Weights of a small GPT-style language model, trained from scratch on English Wikipedia: paired heads, value embeddings.
Each number is 50 + 10 x the weight over the matrix's rms, rounded and kept within 0 to 99. Layers, rows and columns count from 0.

# o: layer 3 attention output (transposed), 512x512, rms 0.18, rows 314-319, columns 128-255
# v: layer 3 attention value, 512x512, rms 0.194, rows 315-319, columns 128-255
# q: layer 3 attention query, 512x512, rms 0.188, rows 320-341, columns 128-255
# k: layer 3 attention key, 512x512, rms 0.187, rows 320-340, columns 128-255
o314:58 34 45 46 49 50 63 33 51 44 57 49 45 49 64 50 43 39 49 49 42 59 66 53 63 53 53 47 46 49 55 41 44 44 55 40 48 59 40 48 62 41 45 52 50 36 38 60 39 59 26 42 52 46 59 56 51 62 56 51 66 30 37 69 52 49 36 56 45 63 76 40 45 38 47 36 51 50 51 74 32 46 58 53 36 53 51 43 50 45 42 58 59 52 52 71 52 45 53 53 46 42 38 54 50 56 52 61 56 56 67 52 47 62 27 51 69 60 62 52 47 41 46 58 64 53 45 45
v315:47 47 30 58 56 73 52 52 66 57 47 46 65 63 36 37 41 55 41 63 62 43 60 61 46 36 41 34 64 41 49 39 43 25 37 53 41 48 73 55 44 27 47 48 62 53 33 65 55 30 41 57 58 53 49 68 53 50 46 42 49 53 53 64 19 46 30 60 41 57 53 58 45 57 39 60 21 58 19 64 58 40 57 58 29 46 53 28 48 58 33 50 50 48 22 54 53 38 50 52 39 43 50 30 45 27 55 50 69 42 50 49 53 67 69 49 35 60 44 43 38 53 42 58 47 40 51 52
o315:56 51 71 53 44 50 65 37 43 39 46 46 61 38 58 28 51 46 45 29 37 32 50 53 46 30 52 51 43 29 45 66 51 42 44 43 53 58 42 60 66 48 50 38 56 59 32 56 45 53 60 43 56 53 33 48 59 40 36 56 62 56 28 49 53 45 50 19 55 46 48 37 53 56 34 50 50 44 52 39 33 63 49 57 51 49 51 54 67 50 32 54 69 48 48 56 55 42 33 36 57 58 45 56 53 68 30 50 60 35 56 35 41 48 38 61 50 77 72 53 37 54 55 78 44 50 54 41
v316:65 53 57 31 52 55 58 51 54 44 51 55 48 52 46 59 50 46 32 45 45 48 38 53 67 41 52 51 55 52 47 60 60 43 44 42 35 30 52 62 54 59 56 36 47 54 56 47 46 66 57 65 42 45 48 49 55 61 38 47 43 65 51 69 64 69 54 54 51 61 58 55 42 33 52 39 58 27 57 68 48 54 46 39 59 39 47 56 57 39 46 63 20 34 61 49 46 38 39 58 43 53 47 52 75 50 46 54 64 73 60 54 48 63 73 31 56 40 45 62 61 56 61 76 37 46 39 50
o316:61 52 46 57 52 44 38 64 38 55 66 30 46 52 55 66 64 53 48 55 58 38 46 44 47 56 39 43 59 53 59 36 47 49 55 33 56 56 44 58 55 60 58 50 44 45 54 63 37 51 55 50 45 72 78 33 44 47 59 50 50 56 53 42 54 58 50 51 51 59 54 47 70 52 72 31 66 48 62 58 45 52 58 58 54 44 48 60 41 47 61 51 38 61 47 44 47 66 49 34 50 37 55 59 62 40 65 46 39 51 45 42 28 85 51 58 45 37 52 54 54 63 52 48 52 49 35 49
v317:51 63 58 40 55 48 45 63 42 35 35 49 57 52 46 53 60 51 22 49 29 54 57 55 62 49 55 58 45 41 59 38 36 46 42 57 51 45 51 76 54 38 44 54 29 53 41 71 57 47 56 49 51 36 61 45 42 54 35 43 57 47 37 46 57 73 56 40 67 47 47 44 43 45 50 36 44 45 59 40 61 49 38 57 43 50 51 47 48 40 50 29 35 43 37 53 53 30 66 48 45 55 46 47 60 57 62 47 47 67 71 40 59 41 60 37 56 52 48 38 42 29 63 66 52 49 29 42
o317:57 49 32 49 49 39 49 63 59 56 56 58 58 43 58 58 55 45 48 47 65 24 46 57 54 72 46 33 37 55 46 55 39 59 50 58 61 54 51 37 26 55 40 33 44 46 47 61 41 36 48 44 50 55 55 50 56 54 41 76 60 69 60 52 46 60 48 57 33 50 63 33 72 46 48 39 43 39 47 17 50 60 36 63 41 42 57 47 50 64 43 37 61 51 44 49 52 57 74 61 73 53 50 54 48 67 46 53 63 47 25 40 32 51 36 43 39 34 59 56 55 70 47 41 45 49 59 35
v318:67 37 64 60 68 50 43 48 56 40 47 49 62 41 43 34 54 54 28 51 65 45 42 38 77 47 50 41 42 50 66 45 66 30 56 48 51 41 59 47 42 54 56 48 42 61 33 45 49 31 59 36 39 48 37 62 69 39 65 57 53 59 54 53 52 52 31 50 45 53 41 47 65 41 48 47 43 52 38 42 62 35 29 57 55 64 33 46 60 36 36 63 49 47 58 41 51 38 50 79 57 45 43 53 39 56 33 60 41 36 47 51 68 69 51 60 50 45 44 45 48 56 44 46 46 32 52 64
o318:49 54 44 46 44 50 59 35 52 56 51 57 49 62 42 62 47 44 73 47 67 50 52 67 56 46 59 50 28 34 29 69 33 46 44 41 47 46 49 73 59 64 55 41 54 48 48 51 60 45 57 61 63 45 48 58 54 37 50 44 49 56 51 42 48 53 59 42 48 43 56 41 39 45 66 38 59 40 57 49 42 51 50 59 41 49 49 63 30 47 42 40 63 62 63 60 52 48 64 44 51 55 40 42 37 47 63 58 59 37 55 48 62 50 40 48 54 52 59 46 43 60 46 56 57 48 34 61
v319:48 60 48 63 42 32 44 54 55 65 54 26 57 51 41 53 57 48 50 49 27 44 46 49 48 41 41 42 50 41 55 53 39 47 47 51 33 39 44 47 37 48 60 39 39 44 43 46 59 58 49 57 61 50 51 43 39 47 51 52 50 37 59 59 52 67 41 48 52 49 62 50 46 40 29 44 31 45 47 45 50 52 52 35 47 54 42 56 67 49 54 47 62 59 53 55 60 54 50 56 46 50 35 45 54 52 49 44 53 49 50 53 51 40 53 43 40 52 47 47 60 46 46 39 66 46 60 60
o319:52 48 67 41 52 57 66 46 44 43 40 72 53 41 29 39 54 58 58 61 40 56 46 59 42 54 51 58 55 54 54 38 55 49 50 59 47 41 61 42 50 46 53 54 53 51 47 57 45 59 71 65 57 60 57 45 59 66 55 40 53 46 52 51 62 50 54 67 61 43 36 49 32 56 51 53 66 39 61 37 31 30 41 56 80 49 55 38 44 47 47 55 38 57 74 45 60 48 46 42 56 47 62 58 28 47 54 44 36 53 63 57 35 50 52 55 48 39 40 58 53 47 73 28 52 31 57 62
q320:57 39 51 58 41 57 43 55 51 38 61 47 65 33 56 58 50 60 52 36 46 31 36 65 40 53 46 42 45 53 51 57 45 55 51 46 38 37 38 53 58 49 50 47 32 54 67 47 44 49 46 47 22 46 47 27 56 42 44 53 51 40 55 62 49 45 55 56 40 61 48 51 41 51 39 59 58 42 49 58 47 51 51 51 51 30 49 34 57 51 48 35 62 43 50 53 54 39 53 46 45 51 43 42 51 52 56 53 42 59 43 49 50 59 51 42 63 39 48 39 39 37 55 58 56 53 46 40
k320:57 54 44 53 54 47 39 54 62 68 55 54 52 46 49 50 48 61 55 33 42 47 65 39 45 48 56 52 58 46 45 48 38 48 42 42 32 46 43 58 47 56 49 44 47 52 55 52 53 59 34 56 30 47 43 38 47 45 55 50 47 47 49 43 44 61 49 48 65 59 46 43 51 61 35 47 53 68 40 58 55 49 44 50 48 56 44 38 60 45 49 45 59 56 46 59 44 52 58 47 51 48 46 46 65 59 30 47 48 62 42 42 49 39 53 57 57 48 56 45 55 47 50 42 50 46 45 44
q321:54 48 45 52 61 56 56 53 44 54 44 67 54 60 51 51 51 53 56 54 51 61 43 49 44 55 59 64 57 53 36 67 46 58 44 44 32 47 53 57 50 43 44 44 59 45 54 31 50 57 52 37 58 51 46 34 62 47 61 51 44 46 51 43 54 43 50 42 54 54 51 61 45 56 48 54 48 43 49 30 40 49 50 53 26 55 41 48 48 49 36 45 50 60 49 46 33 29 43 40 50 57 45 46 44 58 52 56 56 42 43 41 57 63 39 46 55 56 46 43 53 73 38 54 48 48 46 46
k321:47 62 49 38 51 57 48 57 53 56 51 36 63 53 55 59 61 28 37 61 42 55 62 37 52 52 55 56 58 49 53 57 32 60 66 54 58 46 53 47 62 42 43 37 44 42 47 52 41 43 63 44 57 40 48 33 59 62 55 51 58 44 53 47 46 66 52 38 31 47 52 45 43 53 41 41 60 52 45 54 49 46 49 47 41 52 49 66 42 48 51 48 56 39 54 52 31 49 47 61 40 48 54 44 58 64 56 46 57 50 49 20 67 50 52 72 48 51 49 54 59 67 52 53 50 45 41 41
q322:67 50 59 49 60 59 52 55 63 45 59 37 43 63 52 51 40 53 55 56 60 66 43 48 52 63 47 55 64 54 47 47 58 51 61 44 51 41 44 51 54 52 60 44 35 48 46 47 59 70 51 46 55 51 45 64 64 62 66 58 44 37 48 41 50 38 48 41 53 36 51 45 57 52 51 47 45 61 43 43 30 44 47 53 51 43 53 43 40 52 33 49 55 55 72 63 62 55 51 52 66 51 52 64 54 52 56 42 47 52 52 45 35 55 55 40 42 43 67 56 56 38 48 49 40 54 46 56
k322:53 59 40 49 63 56 51 65 49 44 52 51 50 43 44 57 52 61 55 49 49 54 53 49 55 40 50 50 53 54 55 49 49 48 55 56 48 50 62 52 43 53 50 56 39 54 49 49 45 62 69 52 45 44 42 60 53 50 52 36 51 52 63 45 58 44 51 44 55 66 47 50 62 46 47 52 51 52 54 48 53 49 46 48 54 59 51 67 62 54 46 61 54 32 67 45 40 50 41 48 49 60 49 44 50 67 46 50 66 45 46 52 46 58 44 44 63 38 53 29 39 58 56 51 57 45 56 45
q323:60 49 41 59 68 54 53 46 33 45 38 68 57 64 47 44 44 42 59 33 37 51 41 45 47 45 47 67 53 41 53 61 41 45 44 51 53 53 54 45 51 50 47 45 55 38 34 58 48 38 46 47 45 56 35 50 60 41 72 49 45 48 56 59 45 55 53 55 56 51 56 44 62 36 66 45 55 47 57 66 53 62 42 56 51 54 60 44 55 41 47 47 53 67 43 68 42 39 39 51 64 42 58 45 64 59 49 36 48 59 50 46 47 57 44 54 61 45 55 43 44 56 58 60 49 50 45 54
k323:41 45 56 58 62 59 53 57 43 65 37 41 49 56 38 55 47 51 54 45 39 47 47 48 52 49 46 52 45 49 47 48 55 46 49 44 48 47 59 44 43 51 44 63 47 38 52 49 48 51 55 51 51 48 61 49 45 49 49 45 46 65 47 51 36 41 48 48 39 41 34 44 39 38 46 41 40 40 60 61 45 44 44 57 43 47 60 59 53 51 62 57 54 43 56 56 48 52 48 61 46 56 57 48 58 60 44 52 60 60 50 51 51 55 32 70 69 51 47 43 40 64 54 58 38 54 55 43
q324:57 55 33 51 47 48 51 36 43 38 48 46 48 52 38 47 54 57 48 49 48 52 74 45 54 42 50 62 51 39 50 53 30 51 34 58 48 40 40 44 54 60 44 39 42 49 66 40 62 61 65 51 48 57 49 37 51 57 50 57 36 46 57 44 41 67 42 43 63 45 42 34 53 49 48 63 43 40 54 48 47 57 53 53 57 50 42 40 54 59 46 51 55 48 61 48 45 53 48 57 43 45 43 56 56 42 49 46 48 36 52 49 41 48 51 50 74 49 54 48 51 40 44 68 43 41 43 56
k324:44 56 42 51 52 53 48 52 44 40 47 38 51 47 51 40 50 59 61 60 47 38 56 56 47 60 45 54 60 45 51 51 60 43 33 56 42 52 45 49 50 59 47 54 38 33 56 47 57 49 69 45 34 44 47 53 50 39 59 48 49 57 47 48 56 54 63 50 44 38 58 45 57 37 43 42 47 49 49 43 52 57 48 59 48 59 49 51 55 49 46 47 43 39 53 49 45 44 40 41 57 54 51 48 40 49 55 46 46 54 41 44 56 51 53 52 51 43 50 57 50 47 46 71 41 47 49 46
q325:58 47 40 60 60 50 52 49 53 60 68 43 56 67 49 51 47 56 60 61 42 32 44 34 39 47 28 59 62 56 58 64 31 46 64 49 50 34 46 37 52 50 58 46 55 40 62 39 45 55 51 43 38 39 40 49 50 49 44 39 59 40 54 53 50 55 58 32 48 58 56 45 39 43 49 57 39 49 33 48 44 49 51 56 53 60 31 50 44 58 36 58 44 54 52 50 39 55 49 38 47 44 42 59 49 59 63 45 44 54 46 47 42 58 51 39 47 50 37 48 47 42 56 41 57 60 54 66
k325:66 60 58 58 73 51 60 62 50 42 54 40 50 58 49 52 55 46 45 53 48 45 53 52 36 54 55 74 58 53 47 56 34 64 47 48 42 38 52 40 60 45 49 42 53 49 47 47 64 62 41 50 41 53 41 61 35 51 68 52 48 53 62 38 49 46 48 36 40 62 63 55 53 48 45 59 48 38 62 50 44 52 49 47 46 50 44 47 44 44 56 50 59 39 53 60 51 49 48 66 55 54 59 49 48 49 49 60 53 52 57 49 41 52 53 58 48 68 50 44 47 50 44 47 63 50 51 41
q326:48 41 45 65 42 45 49 64 52 39 66 53 42 55 35 36 51 54 51 51 68 42 59 61 67 44 54 49 45 54 45 49 49 68 53 53 37 33 58 45 46 54 60 47 46 42 51 55 59 42 50 46 59 56 51 56 61 45 55 48 30 43 42 50 58 49 54 48 54 49 60 40 54 52 52 66 54 40 51 34 54 50 56 45 39 51 32 36 42 40 53 50 71 64 47 43 48 48 48 49 39 54 52 40 52 54 50 54 52 52 29 43 49 61 51 39 45 30 43 45 53 56 62 52 50 49 46 51
k326:48 51 50 48 52 59 50 59 40 50 67 48 59 45 47 48 47 48 51 57 56 34 44 50 48 60 60 54 32 37 46 53 57 63 53 38 40 38 59 49 57 48 48 42 47 37 48 46 50 47 65 53 50 53 42 52 44 43 43 55 50 57 52 57 57 50 56 38 41 53 44 42 52 53 46 59 53 47 49 49 44 55 51 47 58 66 44 46 54 49 45 49 60 42 53 57 41 44 55 54 63 59 45 56 55 52 61 49 39 37 47 36 47 65 54 49 39 64 53 54 54 47 54 46 36 43 47 55
q327:64 52 48 47 52 40 52 50 62 36 48 46 38 44 46 47 52 48 50 43 41 54 54 51 54 51 52 56 55 51 41 45 48 54 49 44 55 55 50 56 48 47 49 50 70 33 53 54 53 53 45 48 48 41 45 33 66 53 55 56 59 65 34 50 51 43 58 52 49 62 60 46 52 51 42 64 47 55 28 58 28 50 42 60 59 50 48 65 50 59 42 49 42 49 44 50 57 47 49 50 45 49 58 46 67 51 58 55 40 52 44 47 50 50 52 51 58 46 51 39 58 37 47 55 54 42 60 53
k327:48 43 53 40 44 44 55 56 39 59 35 39 47 51 51 45 34 62 61 48 48 54 56 47 61 40 64 53 54 56 47 53 50 54 43 56 66 33 52 54 58 52 43 64 49 52 53 48 50 50 59 45 31 49 43 57 49 34 63 56 55 60 42 51 43 63 44 47 43 50 54 44 45 53 46 51 44 49 56 45 50 38 62 61 50 60 50 56 38 35 58 49 62 54 42 58 50 54 51 58 46 40 56 56 54 34 53 53 40 53 57 47 54 49 49 44 55 38 60 47 44 52 54 56 50 42 48 31
q328:47 42 54 39 64 63 46 51 51 42 63 36 44 42 47 52 43 50 45 65 48 61 55 38 51 45 57 48 38 53 54 47 57 49 40 65 54 46 52 48 49 44 47 51 60 47 64 67 45 51 51 42 66 45 33 56 50 46 58 58 54 42 36 57 74 49 53 33 39 57 31 50 62 49 65 52 68 46 49 50 35 53 51 59 42 32 43 43 45 60 36 48 47 55 59 43 37 59 49 36 61 55 49 52 42 35 67 37 35 47 58 44 44 38 51 43 50 50 49 41 42 52 50 40 58 42 50 49
k328:49 48 44 50 52 53 42 59 35 44 44 31 60 49 47 45 47 42 50 46 41 34 46 58 65 62 42 62 56 41 49 50 62 50 59 39 44 48 41 51 48 41 51 49 47 45 55 45 58 54 56 43 53 42 59 48 59 46 51 57 54 57 55 58 43 57 51 52 32 49 49 50 56 40 51 43 40 52 46 49 45 47 55 41 43 40 56 42 44 42 49 46 53 39 51 44 48 55 60 63 53 55 56 52 50 60 56 49 49 47 50 40 53 43 44 51 54 53 56 43 58 45 55 46 38 49 46 48
q329:43 42 40 44 42 39 49 58 49 49 52 45 50 49 67 54 47 45 75 56 58 52 72 56 44 48 41 55 37 67 54 49 43 55 58 44 52 49 36 60 46 53 50 61 43 38 57 49 48 52 46 51 55 40 48 59 63 46 49 56 52 42 43 47 40 51 35 39 46 55 68 51 56 62 40 48 33 43 40 56 42 38 66 46 49 59 40 38 50 49 60 58 52 50 54 54 39 41 44 54 55 49 53 42 64 47 43 56 49 49 43 49 61 60 52 52 60 49 36 59 49 30 47 49 34 51 45 50
k329:60 53 49 44 46 50 51 54 42 34 50 35 67 60 50 32 43 48 39 40 50 63 48 52 46 48 54 62 47 53 50 48 62 62 57 44 59 46 48 64 37 50 38 46 53 35 46 50 47 40 41 26 38 47 35 50 41 42 47 53 62 60 54 47 56 32 44 53 49 55 49 46 46 36 56 59 33 49 43 58 40 46 51 38 36 61 58 58 25 49 44 49 59 53 49 60 52 46 43 51 52 47 63 46 53 53 52 44 32 50 62 25 66 45 59 49 45 42 48 40 42 49 56 50 39 54 55 48
q330:42 61 37 49 51 53 48 48 42 55 52 69 45 56 48 43 54 46 56 53 54 56 59 56 33 71 46 55 36 54 42 32 62 58 56 40 39 42 55 57 40 47 56 33 33 55 47 53 55 48 41 67 47 38 55 49 55 62 47 55 38 56 56 48 49 61 45 51 55 54 47 58 45 53 53 55 48 50 42 50 58 42 54 57 47 51 46 38 64 40 55 53 52 29 55 40 61 46 49 49 54 45 49 53 47 73 59 54 61 33 51 62 50 56 37 53 44 54 59 63 51 52 58 32 51 47 52 62
k330:33 71 67 55 47 46 50 40 50 61 59 45 47 53 49 39 54 52 37 60 48 34 47 48 45 49 54 57 54 34 46 40 42 64 48 46 39 46 44 48 46 49 42 44 53 47 46 50 49 47 45 56 51 41 57 52 36 54 45 44 47 62 38 61 69 43 58 47 43 61 42 61 58 63 57 46 56 57 37 32 59 59 47 49 56 55 65 60 53 43 49 38 55 35 43 57 70 64 55 58 45 51 61 52 55 67 48 50 52 59 50 32 51 66 66 66 37 48 52 27 53 58 62 44 50 55 35 41
q331:50 48 56 36 66 29 69 50 55 64 47 44 44 32 51 65 42 49 66 51 42 45 53 44 49 38 38 50 51 60 46 50 45 54 53 32 53 47 38 54 47 63 55 51 58 44 54 43 38 48 37 54 45 39 55 50 39 51 84 56 67 49 58 50 48 59 50 59 68 39 33 47 63 50 55 55 25 44 63 52 49 59 68 48 63 59 36 54 54 51 54 35 56 45 45 53 63 52 38 51 56 42 49 52 56 47 56 52 51 57 44 48 49 40 36 46 45 41 55 58 58 55 39 39 56 51 47 49
k331:53 56 44 53 49 39 39 45 40 51 58 53 52 41 40 51 46 53 57 52 51 52 47 60 46 36 33 61 61 49 62 36 49 42 57 51 43 54 39 59 59 53 50 54 56 55 48 56 60 46 73 56 52 52 49 52 55 59 56 52 33 50 60 49 50 49 54 57 37 52 43 41 51 63 39 52 56 39 51 46 36 50 46 56 52 53 38 40 45 52 55 60 35 41 69 62 43 50 63 52 38 39 51 41 37 57 33 46 38 64 54 49 51 44 53 40 46 40 62 43 54 41 54 51 42 48 32 64
q332:46 56 59 57 54 46 50 62 44 47 52 56 40 52 58 60 35 41 49 60 40 69 43 68 50 41 47 48 51 51 42 55 49 58 54 50 42 49 41 57 53 47 38 47 58 57 46 45 31 47 48 50 56 36 49 46 50 59 61 39 51 39 56 32 45 42 46 45 53 62 55 58 43 54 54 55 50 52 31 54 46 28 42 45 56 53 42 59 47 57 56 43 51 54 50 49 49 47 57 41 44 38 52 49 46 36 60 40 50 61 55 66 53 43 55 51 46 60 56 54 31 46 51 47 55 59 44 59
k332:64 43 42 47 44 66 48 56 48 50 55 63 31 48 43 46 41 52 45 46 42 39 63 63 35 63 40 43 53 58 58 51 51 56 57 46 43 62 38 41 50 43 53 34 57 50 48 42 54 52 49 43 53 57 48 48 46 58 45 36 51 56 62 51 47 45 58 45 53 46 46 53 51 54 51 59 36 51 67 53 51 66 46 51 60 38 51 50 44 51 48 44 53 47 44 65 56 46 63 49 46 44 44 44 44 51 52 49 32 42 44 42 54 50 57 70 51 56 50 30 56 39 48 47 43 59 51 52
q333:61 50 60 43 54 52 50 48 49 55 50 52 36 63 35 50 44 30 58 50 53 51 47 39 66 55 67 57 55 58 50 60 63 45 51 65 64 49 53 47 51 54 43 67 31 53 51 55 48 42 51 44 51 43 29 38 46 46 69 52 62 41 50 56 49 36 60 49 55 54 51 61 53 63 43 52 38 55 58 45 64 38 57 44 53 59 50 50 40 50 44 38 49 50 55 38 64 44 42 47 56 53 51 44 52 49 49 52 67 66 52 60 55 54 54 42 50 53 42 61 59 63 46 52 50 48 41 45
k333:41 54 57 40 62 72 58 51 41 60 50 61 45 73 58 52 51 47 40 55 45 52 54 38 51 23 47 52 50 53 56 48 55 51 54 51 39 48 62 69 62 56 55 41 40 56 42 45 53 39 43 42 47 31 48 64 53 52 50 53 55 54 48 45 37 48 39 52 54 39 45 56 57 48 43 39 53 51 54 44 56 45 37 52 66 48 53 60 41 46 42 54 56 47 27 49 54 42 46 44 44 49 60 45 57 57 43 44 61 39 51 52 44 37 50 50 47 51 41 53 58 53 39 64 48 33 56 44
q334:53 59 34 41 54 55 53 59 58 74 46 43 63 43 53 68 47 63 42 53 53 43 36 47 44 63 44 60 39 36 52 48 54 47 33 41 54 51 53 38 62 40 50 42 33 47 49 46 44 55 53 46 40 47 41 60 45 42 49 58 39 40 63 32 64 46 62 44 48 45 37 53 46 48 54 59 43 47 51 49 53 67 46 59 75 48 55 57 44 42 53 48 37 47 48 43 60 53 59 53 48 45 39 46 41 37 45 48 63 57 50 56 28 49 63 65 34 45 53 68 48 32 35 54 42 43 65 45
k334:46 48 61 54 49 31 52 48 82 46 53 56 54 50 57 60 46 57 40 50 59 40 35 58 63 34 58 56 41 39 48 37 51 55 62 33 61 54 62 49 55 46 64 58 24 55 57 58 48 44 51 51 53 31 58 54 68 57 59 69 55 52 51 49 45 44 48 46 36 58 52 57 39 39 54 49 58 55 53 51 47 44 55 70 31 62 50 70 45 47 50 62 51 43 51 45 49 43 43 42 62 49 61 68 58 46 53 48 43 62 52 57 47 37 48 70 65 52 64 64 47 55 63 47 56 47 49 54
q335:61 58 45 55 42 50 43 48 41 45 37 50 40 40 65 43 57 54 52 67 56 46 47 30 49 46 48 39 51 54 39 67 48 53 49 46 41 42 58 48 41 36 49 61 68 54 58 54 42 56 28 55 41 69 50 50 32 46 60 38 53 35 54 39 54 42 33 48 58 46 58 59 50 51 70 46 57 41 41 49 64 49 54 53 38 49 55 48 49 46 53 47 60 52 52 49 61 34 50 56 46 46 41 70 57 55 82 45 43 54 55 49 63 56 39 44 52 60 53 64 58 47 33 47 53 58 49 69
k335:36 48 39 34 47 47 50 51 43 52 48 39 45 44 52 47 52 55 64 54 41 34 45 53 53 36 47 63 59 47 51 55 59 54 38 45 52 56 54 58 29 53 50 48 62 63 47 60 59 49 63 46 30 55 47 36 51 51 49 46 43 47 48 62 50 42 43 50 39 62 54 60 44 50 51 58 32 58 59 50 47 41 52 52 39 53 58 59 50 41 55 59 52 65 51 31 45 16 36 33 58 42 46 54 63 63 68 39 51 57 57 44 50 62 59 40 40 60 42 48 45 34 38 43 61 51 53 41
q336:47 52 57 47 55 53 48 47 49 56 46 63 42 49 46 71 63 62 50 55 55 67 39 47 56 61 45 65 64 64 41 54 50 45 62 54 52 53 54 48 45 64 54 38 43 41 69 63 46 50 51 50 40 52 59 51 44 43 46 46 36 54 45 44 49 47 58 50 53 52 64 53 56 53 47 59 77 51 63 52 40 71 64 57 53 46 46 47 68 45 50 48 51 39 47 28 50 57 38 55 46 55 58 47 52 57 46 65 42 35 54 47 51 39 44 54 72 71 60 62 57 56 49 54 63 67 42 52
k336:60 53 59 50 62 51 47 40 56 46 53 53 48 49 42 52 45 53 37 62 40 48 41 52 62 56 48 56 55 46 44 40 64 54 56 43 62 66 65 59 53 51 51 60 51 55 49 45 42 51 55 50 43 51 52 59 51 50 51 46 41 49 48 57 31 56 51 58 37 48 57 51 54 43 45 43 38 45 45 48 62 64 48 61 65 46 56 61 44 50 45 42 46 53 48 39 50 60 56 64 39 38 44 70 65 54 52 40 52 37 61 57 64 36 36 50 52 49 56 53 46 54 61 56 43 48 49 63
q337:66 41 56 51 55 63 44 45 51 62 45 44 38 73 77 43 58 51 57 55 45 38 36 36 55 43 57 67 69 46 51 63 35 57 57 41 49 60 52 50 60 53 40 56 50 54 56 45 54 65 61 39 63 54 48 44 52 42 48 51 40 45 43 47 58 42 44 51 32 47 56 48 66 49 57 48 65 59 74 53 32 56 36 53 24 66 54 52 43 47 40 50 58 51 56 49 56 42 38 43 59 47 51 47 43 37 60 31 42 53 39 44 47 53 53 44 53 44 60 48 50 49 41 42 42 38 36 40
k337:57 41 68 65 41 45 41 64 47 32 43 34 55 35 50 50 46 42 46 59 30 46 55 52 51 53 36 56 63 53 57 66 37 32 45 43 52 60 41 61 65 46 47 62 65 71 44 50 48 49 53 44 63 49 56 50 40 53 47 35 41 45 49 53 35 42 46 54 49 56 38 61 35 51 52 52 44 46 68 54 51 40 36 42 55 47 56 66 53 41 49 48 65 42 63 43 43 36 52 41 48 44 51 45 52 61 61 59 34 56 44 42 42 39 50 47 39 44 47 47 63 52 51 50 47 46 52 59
q338:42 53 52 49 68 58 23 54 52 47 37 50 53 35 49 32 57 26 55 36 50 50 58 61 39 49 38 51 43 53 46 63 60 68 58 44 36 50 52 51 48 48 64 58 31 50 36 45 45 41 44 57 53 44 54 48 52 39 62 55 47 47 44 34 51 63 68 46 74 39 51 57 37 41 52 46 58 31 43 66 67 49 50 54 63 52 57 46 44 52 35 31 58 55 42 65 45 49 40 30 36 64 36 59 59 43 31 61 50 54 61 48 45 59 61 66 55 43 60 43 36 55 65 37 49 51 52 40
k338:42 55 19 55 52 47 48 47 33 62 54 56 34 42 39 59 48 50 49 39 44 60 48 43 49 26 37 40 52 52 58 64 41 49 58 53 50 32 43 32 49 47 35 42 48 52 50 28 57 65 44 47 51 47 57 63 57 50 46 62 68 53 42 36 54 49 49 59 49 38 31 48 51 48 67 57 44 71 64 56 51 62 44 62 52 68 49 48 51 61 45 64 49 45 31 53 40 53 50 50 45 40 47 56 63 71 42 56 44 45 35 62 39 53 49 53 52 42 58 53 56 55 47 52 51 48 60 57
q339:54 49 47 45 48 75 41 40 43 67 36 53 19 61 61 49 57 45 45 50 65 45 48 52 54 50 49 58 73 39 43 56 50 37 50 56 53 48 55 57 49 42 55 34 69 37 55 56 57 51 61 45 65 39 50 64 47 53 48 46 52 49 48 31 35 47 48 31 49 56 52 62 51 58 53 61 44 66 46 48 57 55 46 33 37 43 53 57 51 51 57 59 55 59 51 39 45 56 39 42 36 51 60 47 71 55 38 28 61 42 44 45 48 50 43 48 61 49 48 56 46 38 52 59 49 49 42 82
k339:39 57 50 53 54 58 51 58 52 55 47 52 46 53 49 59 58 49 58 40 51 48 50 59 51 38 44 50 48 52 54 54 54 61 58 52 38 39 42 49 34 38 44 49 57 54 49 55 61 69 62 46 59 33 49 60 42 48 46 44 45 44 47 43 45 49 59 53 47 61 68 41 36 48 45 58 58 46 58 43 51 43 57 54 54 51 52 29 57 43 73 40 73 63 42 52 56 50 58 41 53 51 65 53 33 49 40 51 47 47 46 68 50 58 43 53 66 59 54 54 39 52 39 63 48 53 49 53
q340:38 35 51 48 48 47 53 49 37 46 30 48 63 63 66 35 56 45 57 51 39 63 48 51 44 44 42 51 57 62 38 57 68 59 56 38 57 60 51 49 48 48 56 54 40 53 55 33 47 57 33 34 54 71 49 30 66 59 38 67 57 23 41 51 43 47 45 55 52 63 66 54 43 62 53 57 38 49 46 37 64 54 66 48 54 35 39 42 66 66 41 54 58 59 52 48 49 61 54 47 48 52 40 32 41 39 54 52 48 48 54 44 63 52 44 53 57 51 52 51 47 57 53 49 46 47 48 56
k340:46 42 59 40 29 62 29 38 50 71 53 53 59 61 50 65 52 53 58 40 48 59 59 47 33 76 55 62 61 56 36 49 57 43 64 64 48 40 56 42 46 71 54 52 45 54 40 44 39 66 58 45 50 57 44 43 77 45 58 53 48 47 42 56 44 37 54 37 47 51 44 57 50 42 40 50 50 48 49 52 44 45 61 42 61 51 40 65 57 60 49 48 42 29 58 55 35 27 57 70 45 48 42 39 51 43 40 45 35 60 48 38 56 68 46 38 54 53 61 45 55 42 65 57 26 68 49 65
q341:71 47 43 43 30 54 54 34 61 53 50 38 42 58 72 46 51 35 49 60 66 47 40 61 52 49 44 54 57 37 42 59 64 67 54 40 39 40 53 53 59 39 44 61 59 49 57 52 33 57 56 53 54 52 46 54 62 61 45 54 61 34 65 50 55 44 63 63 60 46 35 44 58 46 54 47 51 56 66 53 50 61 48 35 39 52 42 49 70 50 57 61 75 43 53 52 61 58 45 45 58 44 46 54 38 41 49 50 37 42 60 59 73 52 41 55 70 51 42 53 53 63 48 70 28 40 42 57